python train.py --num_hidden_layers=9 --hidden_size=96 --num_attention_heads=2 --num_key_value_heads=2 --head_dim=32 --intermediate_size=384 --vocab_size=3996 --hidden_act="geglu" --norm="layernorm" --norm_place="peri" --norm_eps=1e-05 --positions="rope" --rope_theta=100000.0 --rope_fraction=1.0 --qk_norm=false --attn_scale=0.177 --bias="all" --tie_word_embeddings=false --parallel_block=false --extras=["capped logits"] --init="uniform" --init_std_qkv=0.0534 --init_std_o=0.0663 --init_std_up=0.0764 --init_std_down=0.0764 --optimizer="adam_hyperball" --learning_rate=0.00401 --beta1=0.9 --weight_decay=0.0 --lr_head=0.00881 --max_grad_norm=1.0 --warmup_steps=200 --schedule="wsd" --decay_fraction=1.0 --decay_shape="linear" --final_lr_fraction=0.05 --batch_tokens=16384 --max_seq_len=1024 --doc_mask=true --train_tokens=93250000 --max_steps=5692 --dataset="wikipedia_en"
Each number is 200 + 30 x the weight over its row's rms, rounded and kept within 0 to 999. Layers, rows and columns count from 0. The size before them is the row's rms in percent of the matrix's.

# q: layer 6 attention query, 64x96, rms 0.0621, rows 0-31, columns 0-95
# k: layer 6 attention key, 64x96, rms 0.056, rows 0-31, columns 0-95
# v: layer 6 attention value, 64x96, rms 0.0397, rows 0-3, columns 0-95
# o: layer 6 attention output (transposed), 64x96, rms 0.0662, rows 0-3, columns 0-95
q0,060,220,228,250,147,225,181,209,204,220,154,242,214,190,193,173,203,129,187,188,135,228,243,185,199,177,181,176,188,203,164,215,209,194,173,244,183,202,206,150,159,251,194,185,198,204,202,131,209,173,240,174,216,210,196,211,212,205,168,185,214,218,197,259,204,225,177,211,197,160,198,180,219,215,242,189,208,204,200,152,206,157,201,167,158,242,270,188,245,139,263,192,147,218,213,171,211
k0,078,178,151,199,245,166,141,207,190,234,161,210,169,248,230,200,217,218,215,167,213,175,177,182,253,252,244,204,234,136,181,133,195,169,230,230,212,184,218,218,191,213,218,178,217,194,187,195,244,138,137,178,161,190,153,165,233,227,180,226,204,207,224,210,169,190,246,212,212,173,162,190,228,249,221,149,212,178,170,246,210,238,206,208,169,200,194,196,183,194,203,223,226,181,195,207,135
q1,057,206,203,184,202,186,188,223,183,121,263,186,182,194,164,226,191,280,243,197,193,188,213,239,222,208,177,193,214,189,178,199,157,211,205,167,190,233,255,163,201,183,198,204,192,176,193,240,234,176,142,236,182,251,210,182,184,191,234,238,136,182,196,175,131,228,216,215,223,255,201,175,205,187,192,227,202,168,194,224,177,239,217,187,250,164,151,218,187,240,169,223,244,168,197,236,240
k1,064,206,198,177,229,203,191,219,218,172,208,148,183,168,239,234,253,218,199,237,143,217,209,218,159,221,185,149,154,243,204,260,181,217,180,161,242,154,183,223,193,233,187,205,185,214,200,186,168,217,198,235,177,192,194,210,234,233,195,211,213,230,226,205,237,107,223,140,218,278,180,248,174,202,178,191,248,184,212,223,249,170,184,200,190,215,214,217,168,225,178,172,254,207,231,194,200
q2,051,197,212,139,179,172,217,250,189,187,238,223,161,138,188,228,175,165,196,168,178,187,224,228,204,155,167,220,206,212,204,183,220,131,201,241,162,178,149,232,170,210,182,177,204,183,222,248,141,188,216,249,184,174,152,194,213,169,241,235,186,221,210,244,235,232,212,201,227,165,192,195,192,187,221,252,250,209,207,228,184,203,175,187,243,181,249,166,179,175,243,261,208,181,165,177,221
k2,065,185,141,241,183,140,207,210,182,261,164,216,191,229,231,208,168,208,220,172,227,186,215,191,201,182,196,175,261,94,239,176,206,231,215,221,225,205,255,195,154,191,222,184,218,209,214,234,218,180,176,195,187,197,188,231,166,182,231,206,201,182,207,248,167,220,181,193,181,195,172,146,238,206,220,185,243,212,205,190,204,271,212,251,184,175,244,246,181,151,213,216,227,220,164,227,226
q3,073,185,185,210,242,256,222,177,210,193,223,178,218,232,206,169,173,192,157,179,256,195,164,180,196,206,228,169,214,206,229,189,222,195,200,226,180,249,219,243,201,199,201,270,170,255,203,191,196,214,225,223,264,202,188,227,121,171,187,169,222,181,169,188,234,185,174,208,176,192,217,219,180,184,158,196,178,189,180,167,212,145,152,229,182,240,191,173,233,238,170,122,180,163,243,202,138
k3,091,187,225,234,180,185,167,189,190,192,213,185,208,188,158,239,265,194,175,204,183,193,211,191,198,221,250,223,188,216,126,269,193,246,254,198,168,194,201,231,209,183,195,227,196,220,221,201,160,255,244,224,230,191,224,246,215,213,191,167,226,210,216,171,267,166,190,247,163,197,236,256,194,205,187,139,217,192,223,183,258,196,155,171,173,190,146,167,202,196,157,179,204,226,220,155,207
q4,091,240,204,162,207,291,192,168,223,184,164,185,212,199,165,230,204,235,157,216,247,240,181,207,225,246,211,179,201,187,188,178,208,226,215,205,166,268,235,240,182,211,220,267,156,208,195,177,233,182,161,197,218,203,248,215,228,183,191,170,199,180,177,152,210,178,235,200,209,175,278,223,187,239,178,145,178,194,183,179,228,154,183,175,193,229,158,208,240,200,197,172,200,259,192,197,169
k4,105,165,201,260,248,203,163,214,177,220,203,169,248,242,236,163,209,191,218,121,187,213,203,198,183,227,199,189,222,225,163,254,169,222,242,220,192,196,188,204,230,226,181,224,236,187,211,176,178,230,253,211,217,183,171,193,171,219,170,189,222,208,193,186,265,182,172,242,182,209,215,235,204,204,219,160,163,191,260,123,234,219,142,133,194,184,168,219,222,216,170,173,200,180,227,159,190
q5,094,169,232,258,183,223,158,264,215,189,233,240,139,253,248,189,205,216,246,199,196,206,226,186,194,131,163,195,191,238,201,189,175,161,167,172,181,190,275,138,251,231,248,187,204,212,211,213,231,178,206,195,189,209,194,174,153,231,186,211,197,208,183,248,215,205,209,194,191,186,178,163,176,173,233,178,235,189,235,221,146,225,190,145,201,238,178,225,209,186,212,221,181,154,171,218,210
k5,101,187,224,153,162,144,198,221,227,169,215,257,211,168,190,202,156,182,249,234,141,179,211,203,179,202,180,197,181,155,241,174,182,176,177,168,168,195,198,190,202,217,209,176,189,175,209,223,174,155,167,161,167,245,240,194,200,212,262,258,167,238,273,202,151,212,223,174,201,192,209,194,209,190,208,246,219,221,177,258,151,217,246,232,213,215,230,181,175,207,240,232,201,166,186,161,225
q6,092,171,214,195,211,177,190,207,237,179,207,272,170,195,199,223,251,229,223,181,170,190,225,188,162,204,179,228,194,206,236,180,176,198,183,156,239,222,184,165,210,267,226,161,175,194,185,210,226,202,152,234,211,232,253,161,193,226,132,218,204,204,203,252,185,196,251,154,222,211,179,177,186,198,231,189,222,227,207,197,145,241,192,186,221,168,208,230,223,185,228,269,212,122,172,228,253
k6,069,176,233,225,199,205,196,230,192,197,251,224,184,216,160,226,221,205,175,177,180,231,237,206,203,185,185,175,187,151,187,169,156,199,189,256,175,208,185,147,181,233,208,202,238,200,239,223,221,123,164,160,193,213,192,210,211,195,249,194,134,200,268,255,156,210,191,230,206,164,160,170,222,166,225,231,268,245,224,240,195,214,196,243,181,201,218,205,241,195,171,171,223,163,150,213,206
q7,095,137,260,197,219,166,203,241,201,161,236,257,159,201,231,199,210,200,229,186,157,228,192,203,159,160,178,199,230,197,200,184,179,164,175,186,161,172,201,160,224,219,246,182,208,225,190,171,217,179,207,201,194,187,221,174,155,226,191,235,210,240,198,246,198,220,243,207,247,231,126,187,184,169,235,232,246,226,235,236,174,196,209,207,201,157,197,236,233,209,220,232,199,127,153,173,245
k7,083,207,246,150,186,193,160,212,173,218,207,288,196,182,177,221,152,187,233,224,185,177,209,161,189,160,205,217,157,161,205,168,217,210,129,181,205,225,190,154,195,241,238,193,202,199,206,211,207,146,182,197,213,202,210,215,162,212,223,211,189,208,235,230,159,203,234,188,233,200,220,189,207,161,230,248,256,224,170,251,168,191,237,192,139,221,175,193,234,179,204,193,171,131,146,190,244
q8,086,176,150,191,218,222,245,186,200,198,143,161,255,211,240,208,221,221,166,212,262,222,189,212,220,235,236,187,212,214,209,179,250,229,227,231,217,193,179,267,197,187,175,186,174,182,214,172,169,240,175,195,201,165,198,233,180,153,169,166,214,199,172,152,196,217,182,203,219,244,255,226,203,224,165,210,103,166,166,147,227,164,184,219,176,226,181,217,198,207,192,149,199,216,216,199,153
k8,063,215,202,189,235,210,237,202,152,209,150,246,211,217,171,222,186,198,202,209,218,179,224,200,186,226,212,204,266,178,232,168,145,153,191,202,221,179,185,246,175,227,199,194,148,229,206,221,173,162,190,213,183,198,200,216,245,185,131,206,172,201,153,180,234,209,181,196,203,220,197,177,191,189,181,187,177,208,232,251,196,278,192,174,247,163,224,224,163,149,179,245,215,222,273,258,146
q9,080,186,199,181,259,224,226,164,191,160,219,195,245,227,173,208,180,236,140,203,192,184,197,233,169,258,258,179,221,212,229,202,179,216,191,179,231,209,173,228,196,179,162,207,196,197,178,176,170,203,134,250,251,192,247,250,213,197,205,149,207,205,161,215,216,176,149,180,211,211,217,208,142,226,206,178,149,193,150,201,187,198,141,247,246,235,181,199,211,206,160,243,229,184,243,230,210
k9,077,244,176,186,199,219,224,197,183,184,234,248,174,205,225,256,168,265,216,185,175,254,210,193,172,158,233,188,188,128,233,181,186,193,195,206,196,191,225,207,186,187,177,155,174,238,247,206,218,143,208,191,167,233,206,246,233,165,205,176,176,173,213,217,205,237,185,212,191,230,178,174,250,189,220,145,271,204,175,255,223,267,146,231,203,209,203,202,191,159,173,224,222,233,222,222,190
q10,084,220,187,199,202,187,198,224,222,183,275,214,166,174,185,166,198,254,179,160,184,257,217,180,237,220,194,171,220,214,167,205,220,181,168,261,173,187,186,219,231,242,210,199,264,227,195,197,163,172,164,196,197,197,210,191,217,195,254,229,129,216,193,207,165,251,175,227,212,209,203,189,278,204,220,206,193,204,250,183,219,219,192,251,168,131,231,199,193,229,164,191,180,144,198,204,257
k10,085,158,187,225,179,192,153,111,208,188,220,199,189,205,200,156,202,195,210,188,241,193,192,163,186,224,196,179,184,237,188,189,232,200,212,271,170,236,206,157,215,251,195,245,193,197,209,213,146,224,197,167,150,265,226,231,198,201,222,179,117,210,243,185,194,188,190,192,220,162,219,210,197,188,168,219,183,204,244,196,210,174,154,172,186,221,198,226,276,212,186,176,143,191,217,238,250
q11,086,223,200,193,273,190,173,231,198,138,220,208,182,232,233,187,191,168,130,185,170,259,164,168,175,184,200,211,207,139,203,199,211,207,227,238,177,211,158,176,254,201,212,178,218,201,206,168,225,154,235,191,193,186,174,202,197,222,204,221,184,181,195,207,201,248,206,177,228,182,136,218,169,214,248,188,246,225,231,245,187,159,185,218,174,180,210,243,237,146,165,180,172,217,161,238,264
k11,094,217,199,194,222,270,197,147,239,169,251,197,221,216,238,162,192,186,209,158,225,187,163,175,187,185,146,197,173,227,187,169,282,261,171,198,160,215,162,145,170,176,225,201,173,217,211,225,207,218,221,133,235,267,220,233,209,208,194,209,204,159,193,197,202,180,178,166,221,202,216,181,192,183,235,230,211,185,217,166,149,168,235,194,136,206,221,193,201,177,183,182,145,207,211,168,211
q12,068,235,165,178,238,155,199,187,200,171,235,216,152,174,188,215,204,160,186,230,174,206,232,210,211,229,180,182,214,219,217,226,194,179,175,207,225,177,133,175,199,188,207,159,203,166,183,169,202,214,234,227,228,131,232,201,196,189,223,213,203,221,216,256,161,227,175,193,183,188,140,209,229,208,204,250,249,199,230,248,167,139,269,270,190,236,237,250,199,170,219,219,171,236,231,186,180
k12,087,170,101,196,202,183,248,218,238,207,199,197,169,219,193,215,189,216,183,191,235,190,219,142,187,216,154,174,262,205,194,155,221,220,191,229,208,201,183,145,177,138,226,225,192,204,181,207,190,186,195,199,215,149,237,192,189,165,236,226,194,240,201,191,160,212,181,205,187,265,222,223,235,190,223,206,224,179,168,183,164,175,247,256,129,248,167,193,188,220,156,175,155,217,179,205,179
q13,084,207,209,217,161,208,205,155,232,210,228,173,177,225,213,170,205,154,192,170,177,238,179,200,233,290,217,83,242,193,196,192,178,194,239,222,188,227,220,195,215,193,199,234,131,237,177,205,230,195,222,186,238,161,212,184,191,191,195,227,181,220,194,215,219,169,214,168,158,162,235,179,187,197,219,211,212,201,235,228,222,210,228,190,203,269,205,260,156,183,191,234,157,235,220,233,212
k13,097,214,209,206,249,191,227,212,230,210,252,194,169,217,194,209,184,167,210,162,202,222,233,149,193,236,178,188,241,190,189,162,176,211,184,159,169,226,217,179,238,190,159,189,109,205,198,213,222,197,212,186,248,125,258,169,230,178,196,238,213,220,196,196,211,188,237,136,202,160,155,186,148,179,219,205,217,187,179,210,228,249,246,173,230,216,144,251,153,205,217,220,213,201,199,233,170
q14,084,242,190,234,271,224,200,198,198,263,243,219,206,144,180,195,156,223,195,225,227,199,215,204,203,200,206,198,141,171,238,202,212,230,203,172,134,235,192,196,222,202,184,234,174,238,208,206,202,195,246,177,165,256,127,250,217,153,237,206,143,152,220,212,213,195,183,231,186,171,207,197,239,150,181,208,247,197,213,207,165,183,195,209,187,176,212,179,197,224,173,150,246,213,174,244,176
k14,100,243,181,242,229,182,192,190,187,209,226,173,217,150,158,183,159,215,189,195,232,206,176,205,215,222,176,217,151,222,208,244,174,200,237,182,226,210,192,183,223,256,157,189,155,229,152,203,235,193,205,180,174,283,168,236,166,160,261,214,194,176,224,209,204,182,246,221,199,197,230,234,163,190,170,212,222,152,196,173,196,193,204,191,225,168,201,140,202,254,218,182,219,227,210,103,181
q15,083,191,232,139,219,203,212,218,214,185,183,199,174,189,245,176,239,196,210,237,199,222,149,186,152,145,215,198,235,252,200,249,182,186,194,238,198,152,143,238,223,179,200,172,212,190,214,172,150,213,183,223,236,137,245,164,162,190,173,197,275,231,192,169,202,190,153,185,186,249,213,171,194,212,192,216,136,216,169,153,165,184,184,214,213,224,179,222,148,226,176,210,182,179,229,233,202
k15,094,212,207,228,181,199,214,246,162,211,247,224,164,219,218,178,178,219,180,197,193,218,188,168,193,211,247,168,287,159,223,215,204,149,185,234,176,188,177,165,223,170,216,197,239,177,229,242,156,174,217,212,175,140,224,158,167,201,170,169,221,232,170,190,211,219,189,197,182,268,231,207,251,197,231,205,236,193,213,242,211,220,142,202,188,197,169,223,200,161,188,197,200,178,226,281,259
q16,066,193,183,207,232,175,227,242,206,209,169,194,212,248,209,179,191,217,198,229,201,249,149,185,170,203,267,213,190,202,225,229,258,200,201,174,202,177,237,202,239,171,148,214,222,207,231,172,186,213,260,170,205,186,180,189,177,209,209,178,188,244,249,127,195,218,259,154,188,170,152,258,226,198,150,180,179,219,170,204,242,160,174,193,161,168,174,191,151,162,156,150,193,213,217,209,206
k16,050,218,240,219,236,195,195,172,167,210,223,201,233,177,219,177,181,186,216,174,238,175,195,186,166,185,167,211,148,242,171,232,181,197,185,214,190,196,184,213,203,145,243,231,230,181,246,174,201,211,202,203,235,245,199,149,178,272,214,192,144,183,195,261,204,174,161,266,292,215,257,170,226,179,185,216,181,211,177,155,229,180,215,176,221,200,217,209,261,202,247,225,204,185,201,188,233
q17,061,241,237,180,147,208,202,199,224,252,208,254,235,190,186,244,219,168,247,185,156,201,238,215,244,201,121,198,166,162,157,201,156,223,229,212,160,205,188,160,196,205,189,163,173,227,214,221,240,171,169,206,198,211,220,198,225,177,203,206,113,136,221,203,185,212,197,203,214,177,241,192,200,182,254,199,237,181,195,165,159,225,216,158,228,208,181,221,223,227,241,218,201,187,145,186,173
k17,070,192,162,197,228,157,184,201,235,224,147,232,159,222,225,199,167,233,203,191,198,188,175,183,213,238,194,187,253,158,237,112,199,134,199,184,272,193,204,236,206,176,232,196,247,216,153,221,230,138,154,173,151,195,168,197,249,201,180,227,241,189,249,187,203,206,229,213,231,182,183,150,191,240,219,192,205,216,195,211,212,234,200,271,181,222,192,227,202,221,205,234,205,207,181,210,186
q18,075,234,191,208,208,240,271,216,211,174,172,206,208,190,189,174,171,146,143,182,193,230,193,188,228,164,277,206,204,170,249,204,252,168,177,178,146,167,207,250,168,167,178,217,248,205,173,193,163,197,257,184,212,172,177,231,217,185,190,188,215,220,216,170,171,224,224,148,205,203,137,209,222,191,175,190,207,199,154,213,268,140,184,199,188,210,230,153,184,206,190,156,190,236,216,186,195
k18,080,215,222,187,175,233,209,158,168,151,245,178,216,138,217,200,218,199,186,250,237,207,183,206,203,182,177,191,126,214,191,205,173,254,190,210,163,244,182,175,214,195,240,218,182,225,202,187,193,241,249,235,239,211,217,178,193,181,217,161,223,162,189,240,227,211,189,205,201,226,241,214,155,198,171,191,175,219,190,136,163,136,190,208,276,212,197,191,238,217,203,220,149,215,215,229,276
q19,061,242,230,190,253,198,176,221,219,175,204,214,172,185,209,218,216,243,185,258,182,177,174,182,211,178,219,184,183,280,193,201,216,192,162,188,203,249,175,209,183,193,247,223,170,210,206,168,217,202,153,165,190,228,220,191,186,275,137,160,272,232,180,198,202,214,227,231,184,201,210,223,152,261,175,174,222,183,208,221,194,208,161,186,186,218,206,143,232,126,155,172,178,187,178,212,230
k19,061,226,206,154,246,180,199,210,191,234,234,113,214,239,199,195,160,166,189,197,195,182,193,207,200,231,140,167,280,191,211,225,211,186,215,179,218,194,201,251,225,205,195,170,186,251,199,163,163,197,277,260,201,137,196,175,230,149,209,178,167,218,191,193,171,216,172,198,234,162,187,162,233,194,161,174,258,169,237,176,185,225,198,185,168,164,218,201,210,214,192,175,216,191,199,162,187
q20,086,229,180,196,227,169,249,189,167,192,201,160,211,201,201,178,182,158,170,218,231,156,178,176,152,224,212,183,261,214,193,222,219,232,204,215,204,181,175,265,168,180,158,230,225,214,208,165,183,239,221,196,203,154,191,230,238,181,210,212,239,246,200,179,191,233,127,229,184,232,171,213,212,197,153,235,181,195,206,188,265,177,190,289,197,161,202,189,202,204,134,149,172,209,241,210,191
k20,072,214,180,225,254,222,244,172,200,184,207,106,170,184,223,211,200,226,198,172,249,228,186,176,170,210,211,204,235,229,158,192,189,207,262,213,180,184,210,223,176,174,174,202,197,198,207,197,189,243,233,198,233,186,172,221,188,220,166,146,265,186,180,152,218,166,151,220,236,201,198,245,180,194,186,183,208,160,258,162,280,190,116,196,208,161,206,207,208,188,225,201,207,229,223,215,205
q21,089,201,159,190,172,144,202,218,222,185,163,268,168,153,165,258,258,236,218,198,183,177,222,218,189,203,194,197,221,241,210,189,214,177,207,199,228,244,162,194,203,215,199,194,174,172,203,195,222,210,147,182,188,192,206,190,218,211,140,208,235,245,197,206,177,189,286,126,224,200,180,200,217,215,238,168,216,201,178,194,223,206,182,211,184,162,208,202,193,143,255,287,202,205,145,219,216
k21,069,179,224,218,208,266,212,246,180,206,240,188,183,227,268,171,227,158,214,208,203,242,168,165,173,156,168,189,216,219,192,177,178,205,167,211,154,236,187,145,239,217,233,238,189,223,218,174,220,195,233,217,267,164,148,200,159,182,254,226,173,191,215,209,227,172,154,202,207,187,181,162,167,179,245,217,261,219,197,253,152,211,211,178,206,198,168,200,214,211,227,164,208,205,159,223,162
q22,066,223,204,118,217,244,212,199,203,136,153,193,223,175,200,248,250,193,189,273,170,169,212,243,234,252,258,226,185,207,200,197,237,226,248,172,217,222,152,203,170,193,155,224,165,213,184,227,191,201,205,188,248,216,230,210,218,177,207,143,228,189,186,201,217,202,166,167,195,175,221,221,152,228,154,157,156,178,158,218,174,208,207,193,204,219,195,176,205,189,180,220,235,258,196,225,199
k22,102,179,194,214,232,217,178,181,188,203,216,177,229,232,220,215,257,236,204,193,258,221,194,176,171,187,180,189,230,210,162,220,224,229,213,181,191,206,165,199,189,184,216,244,217,178,263,198,187,247,228,246,226,183,180,225,216,209,165,163,233,182,194,154,278,175,146,264,223,225,221,209,184,203,213,143,177,177,248,143,264,183,137,162,184,187,153,174,201,200,176,183,224,209,229,168,214
q23,067,185,185,216,157,163,243,219,236,159,191,226,165,169,263,234,277,226,242,131,180,237,161,194,229,198,231,216,256,232,199,190,210,187,222,205,183,187,159,201,206,226,221,165,196,220,172,233,172,204,217,179,206,163,246,158,195,163,161,180,257,211,186,226,195,192,201,139,173,186,193,195,173,246,262,182,206,206,209,210,190,180,153,216,185,222,226,203,200,198,260,254,205,164,211,211,206
k23,080,126,233,200,212,237,135,193,176,198,200,202,226,255,227,186,197,169,184,158,207,199,205,154,181,183,146,196,209,243,191,206,229,193,156,229,170,233,146,153,193,222,236,251,260,203,223,177,193,194,186,251,209,175,171,176,148,206,167,165,180,172,229,199,249,194,171,208,175,189,228,183,164,180,198,177,178,195,260,180,189,140,168,185,157,216,142,218,234,216,187,165,203,185,196,215,213
q24,090,99,192,261,213,169,184,199,215,135,208,230,164,201,255,250,187,241,227,191,197,235,184,182,180,168,178,226,227,214,172,169,180,169,190,197,200,198,200,179,240,245,254,173,221,205,234,226,194,187,165,241,151,220,184,170,131,238,178,211,179,178,184,246,205,228,232,195,203,233,216,176,199,204,221,216,203,260,237,176,180,217,168,190,222,218,188,217,235,202,213,208,209,137,191,230,230
k24,109,203,231,209,205,175,173,249,213,160,234,280,172,221,225,190,183,188,201,211,161,237,252,224,193,185,172,212,205,131,233,187,206,154,157,182,231,199,203,197,239,236,253,170,221,181,196,197,219,157,168,186,140,207,233,140,174,235,212,218,144,183,191,233,181,264,203,176,186,223,196,155,167,189,252,222,243,236,199,238,169,219,192,208,224,189,201,234,202,171,213,216,205,165,174,206,239
q25,089,181,251,218,166,154,181,220,163,184,155,210,220,198,216,193,205,204,246,214,195,184,194,235,181,212,172,220,206,199,223,230,139,187,196,208,234,199,290,177,194,190,200,161,220,199,232,200,190,203,163,186,199,191,213,158,196,250,138,215,193,190,203,239,201,193,126,236,186,206,173,167,166,178,138,214,190,144,201,213,174,262,195,169,264,223,203,188,155,217,235,198,221,128,237,195,208
k25,089,145,263,180,192,136,226,175,158,159,219,247,213,232,163,207,205,144,207,204,149,192,154,206,201,186,183,200,203,154,206,215,197,170,160,142,218,156,230,154,182,182,235,187,245,172,217,218,262,162,216,233,206,172,223,188,145,241,192,235,186,228,192,206,180,242,200,223,167,174,187,188,198,240,240,200,214,251,179,210,197,181,264,210,180,199,202,238,184,165,206,200,203,180,177,186,241
q26,076,196,197,203,190,261,167,207,174,188,179,187,234,169,168,230,182,291,224,274,233,204,251,226,214,205,202,143,160,174,180,174,199,201,193,163,225,222,216,191,218,192,159,209,172,204,189,187,235,131,149,204,180,201,211,176,220,180,267,182,181,240,208,193,240,180,169,219,182,207,265,190,168,208,191,212,165,187,198,219,169,233,261,217,204,173,202,217,222,163,219,165,186,135,177,205,192
k26,086,205,159,165,184,186,226,173,223,203,177,244,239,148,174,204,218,253,221,222,239,203,226,129,169,244,212,190,160,198,170,182,202,181,230,180,236,181,187,230,228,259,225,181,152,190,223,208,181,197,177,191,186,204,219,202,251,198,208,214,171,215,265,150,241,163,208,177,240,206,198,243,256,249,209,161,213,159,161,179,167,184,169,216,190,156,169,204,223,170,266,227,186,223,219,213,214
q27,077,157,199,181,183,146,232,196,152,169,186,199,168,180,195,190,218,151,216,242,181,259,141,150,192,193,193,195,242,172,154,217,266,238,225,199,234,179,196,194,200,211,210,138,199,167,202,219,226,200,179,181,142,218,212,156,199,194,135,162,225,182,200,218,204,227,214,196,166,182,169,238,235,242,186,176,184,215,186,208,259,212,180,189,184,209,205,242,205,168,181,195,252,219,226,196,282
k27,097,176,232,198,182,219,154,206,204,149,175,181,229,232,237,170,256,169,162,223,198,233,195,168,219,186,192,188,199,190,198,183,202,207,204,201,269,184,201,147,250,157,230,206,201,133,217,212,264,225,228,193,263,190,208,160,213,235,151,124,173,187,155,159,205,211,170,188,164,183,220,192,194,234,201,186,135,189,196,181,169,178,169,185,248,213,200,239,180,144,194,230,205,221,193,199,217
q28,076,225,133,220,228,142,196,180,189,177,213,196,200,156,189,180,207,225,193,184,217,249,195,226,179,210,211,201,226,246,205,262,192,162,180,165,246,187,135,245,266,208,199,197,176,169,214,148,167,223,217,193,221,214,202,240,218,200,189,228,178,237,218,241,215,214,226,212,179,230,186,159,237,236,242,217,177,229,198,206,176,177,227,269,214,145,257,246,195,165,200,229,237,193,187,204,246
k28,086,196,111,234,141,192,213,168,231,221,266,228,181,185,186,187,207,239,223,200,227,218,163,117,228,207,198,219,209,229,225,193,242,204,212,224,238,225,197,164,222,188,211,220,196,195,208,186,172,178,177,198,181,187,215,224,178,229,227,145,104,214,239,201,182,251,159,205,172,183,165,198,208,234,197,212,193,215,156,220,215,193,199,256,186,206,252,200,265,185,172,192,212,199,157,210,199
q29,076,226,150,181,184,157,234,215,183,172,216,215,166,216,207,194,209,117,175,174,185,220,221,197,209,248,215,203,215,211,196,182,207,195,202,228,182,177,237,170,198,139,265,194,181,240,149,204,209,235,250,209,222,141,222,222,197,206,174,220,196,196,236,258,181,245,182,121,186,164,121,188,207,217,211,226,232,201,213,242,213,197,221,196,176,252,211,259,202,201,211,228,186,213,183,250,215
k29,094,184,177,211,257,190,246,206,206,223,185,174,202,258,236,224,209,151,170,193,180,142,169,182,163,203,199,182,253,182,193,160,164,233,156,149,184,193,217,182,203,145,174,221,114,211,209,220,209,222,201,229,246,188,184,220,206,182,170,181,237,169,159,236,194,184,218,155,187,219,186,149,183,202,226,232,189,214,203,183,173,167,268,206,197,260,195,236,162,217,188,184,220,244,203,180,156
q30,077,231,198,221,188,142,231,184,199,172,233,177,178,211,219,154,229,176,157,171,136,196,172,168,202,201,212,150,200,170,207,205,193,209,220,215,184,185,178,223,206,209,227,232,218,178,179,214,142,196,241,203,234,153,249,189,207,205,225,222,214,275,212,166,177,209,212,187,198,180,120,209,262,220,170,194,233,190,200,217,222,219,235,235,204,191,224,167,133,169,205,247,242,231,249,226,257
k30,091,218,159,167,199,191,241,219,229,202,196,210,172,229,201,148,239,202,189,166,219,186,156,146,160,215,186,198,179,228,220,233,218,171,169,218,174,227,195,114,210,151,213,234,176,220,187,198,208,238,251,168,238,143,240,227,182,171,171,170,226,242,181,230,180,178,236,230,162,160,178,205,210,177,174,207,202,195,201,195,214,165,185,223,202,247,199,223,198,169,146,220,122,204,137,189,220
q31,083,220,145,200,238,220,179,220,238,212,218,199,169,170,216,208,152,204,219,198,203,129,256,223,229,191,175,255,195,224,218,206,178,192,185,159,186,229,195,209,173,163,145,188,231,170,206,211,196,174,228,223,245,181,234,184,198,221,251,230,236,203,195,165,234,181,169,183,238,213,214,191,194,193,203,259,226,247,128,150,177,183,194,207,218,197,189,129,137,176,208,244,207,228,218,150,167
k31,087,260,145,160,184,216,232,227,214,234,183,192,151,226,205,220,258,182,218,209,198,153,214,217,184,201,218,220,181,222,229,193,190,207,184,237,160,216,188,205,197,195,193,176,274,161,191,190,123,178,209,177,164,162,220,200,214,166,265,190,224,197,224,212,169,210,234,247,210,282,198,222,208,204,220,245,237,209,142,230,169,197,244,190,172,198,203,145,218,210,166,159,182,192,161,185,199
v0,094,180,205,183,211,149,215,261,229,277,194,195,168,204,228,227,184,219,208,197,222,155,226,168,208,170,213,224,202,185,225,197,201,207,186,192,177,152,216,223,175,257,211,148,189,248,223,179,219,148,175,200,133,166,255,182,205,225,195,270,179,235,197,238,132,237,220,268,177,239,211,195,166,190,195,184,206,262,180,169,210,204,190,198,202,219,167,217,207,244,179,187,198,208,220,160,200
o0,095,242,237,190,247,172,212,164,227,213,193,153,159,215,180,216,239,232,221,162,196,245,145,231,217,196,154,227,246,179,186,169,221,165,224,263,194,215,192,188,234,223,176,205,209,184,265,223,209,230,203,184,209,249,205,234,161,188,207,184,137,219,176,193,208,207,202,180,199,181,147,225,209,246,210,159,195,180,227,211,192,223,170,218,182,98,190,166,231,196,232,237,240,226,223,217,203
v1,089,215,178,162,187,194,208,241,199,178,192,221,224,185,229,164,170,249,201,204,219,157,216,234,214,224,194,214,172,226,266,206,189,220,183,146,223,245,232,176,151,177,263,231,188,220,232,207,207,216,260,255,223,187,165,178,224,192,229,111,194,225,177,222,211,214,186,195,203,225,219,181,153,166,213,173,263,188,157,153,165,188,168,196,195,179,206,211,187,177,192,245,128,218,175,219,212
o1,083,128,236,192,224,152,185,241,241,210,192,219,232,148,204,247,208,212,192,165,138,224,184,171,204,179,194,210,172,220,177,205,221,197,223,129,186,171,183,160,240,165,222,212,163,184,192,187,222,211,191,198,208,148,169,214,224,276,180,216,240,195,200,179,202,211,187,196,173,152,155,231,179,206,224,235,160,232,209,189,220,220,224,188,192,206,184,181,295,205,221,178,250,176,152,178,210
v2,084,206,148,249,158,229,218,200,167,218,185,186,175,189,220,183,210,178,210,225,173,195,189,183,217,192,158,180,277,217,192,200,130,183,179,193,188,194,230,174,151,209,177,172,199,219,228,255,210,204,224,156,201,164,168,237,186,234,261,255,172,191,200,216,196,205,210,208,178,253,188,125,165,221,213,224,168,233,215,197,210,193,219,247,162,130,151,223,189,243,237,150,188,220,215,206,208
o2,074,200,233,255,240,198,223,218,231,234,189,180,236,185,182,248,199,188,181,206,239,238,221,225,226,234,212,224,193,175,224,144,229,229,256,232,196,211,226,228,265,224,200,204,188,182,247,209,226,168,209,199,191,202,247,206,253,151,205,203,139,166,205,165,231,183,219,252,230,201,179,218,248,217,187,117,202,211,200,203,199,211,218,183,168,173,168,242,217,147,141,218,228,182,201,210,157
v3,087,225,229,181,193,200,193,220,212,193,171,197,218,251,225,136,219,240,242,225,179,199,142,197,254,202,138,196,184,209,194,159,255,175,144,199,211,171,203,189,168,198,218,199,237,173,178,219,210,241,222,215,197,185,208,236,237,207,151,203,180,208,146,135,185,208,155,245,194,141,194,194,169,223,188,179,173,152,202,143,160,181,212,195,180,177,235,204,190,211,206,169,143,199,190,128,179
o3,092,159,192,263,228,177,225,186,226,219,202,212,246,159,169,242,189,206,151,141,203,231,216,170,200,197,204,137,213,219,213,215,180,229,175,155,177,251,215,171,235,187,177,245,235,234,130,170,173,195,171,202,188,249,226,165,191,168,184,163,225,161,204,236,219,207,163,173,162,198,229,236,185,216,213,261,229,237,228,238,193,188,205,175,252,192,172,218,235,238,174,217,175,172,199,223,191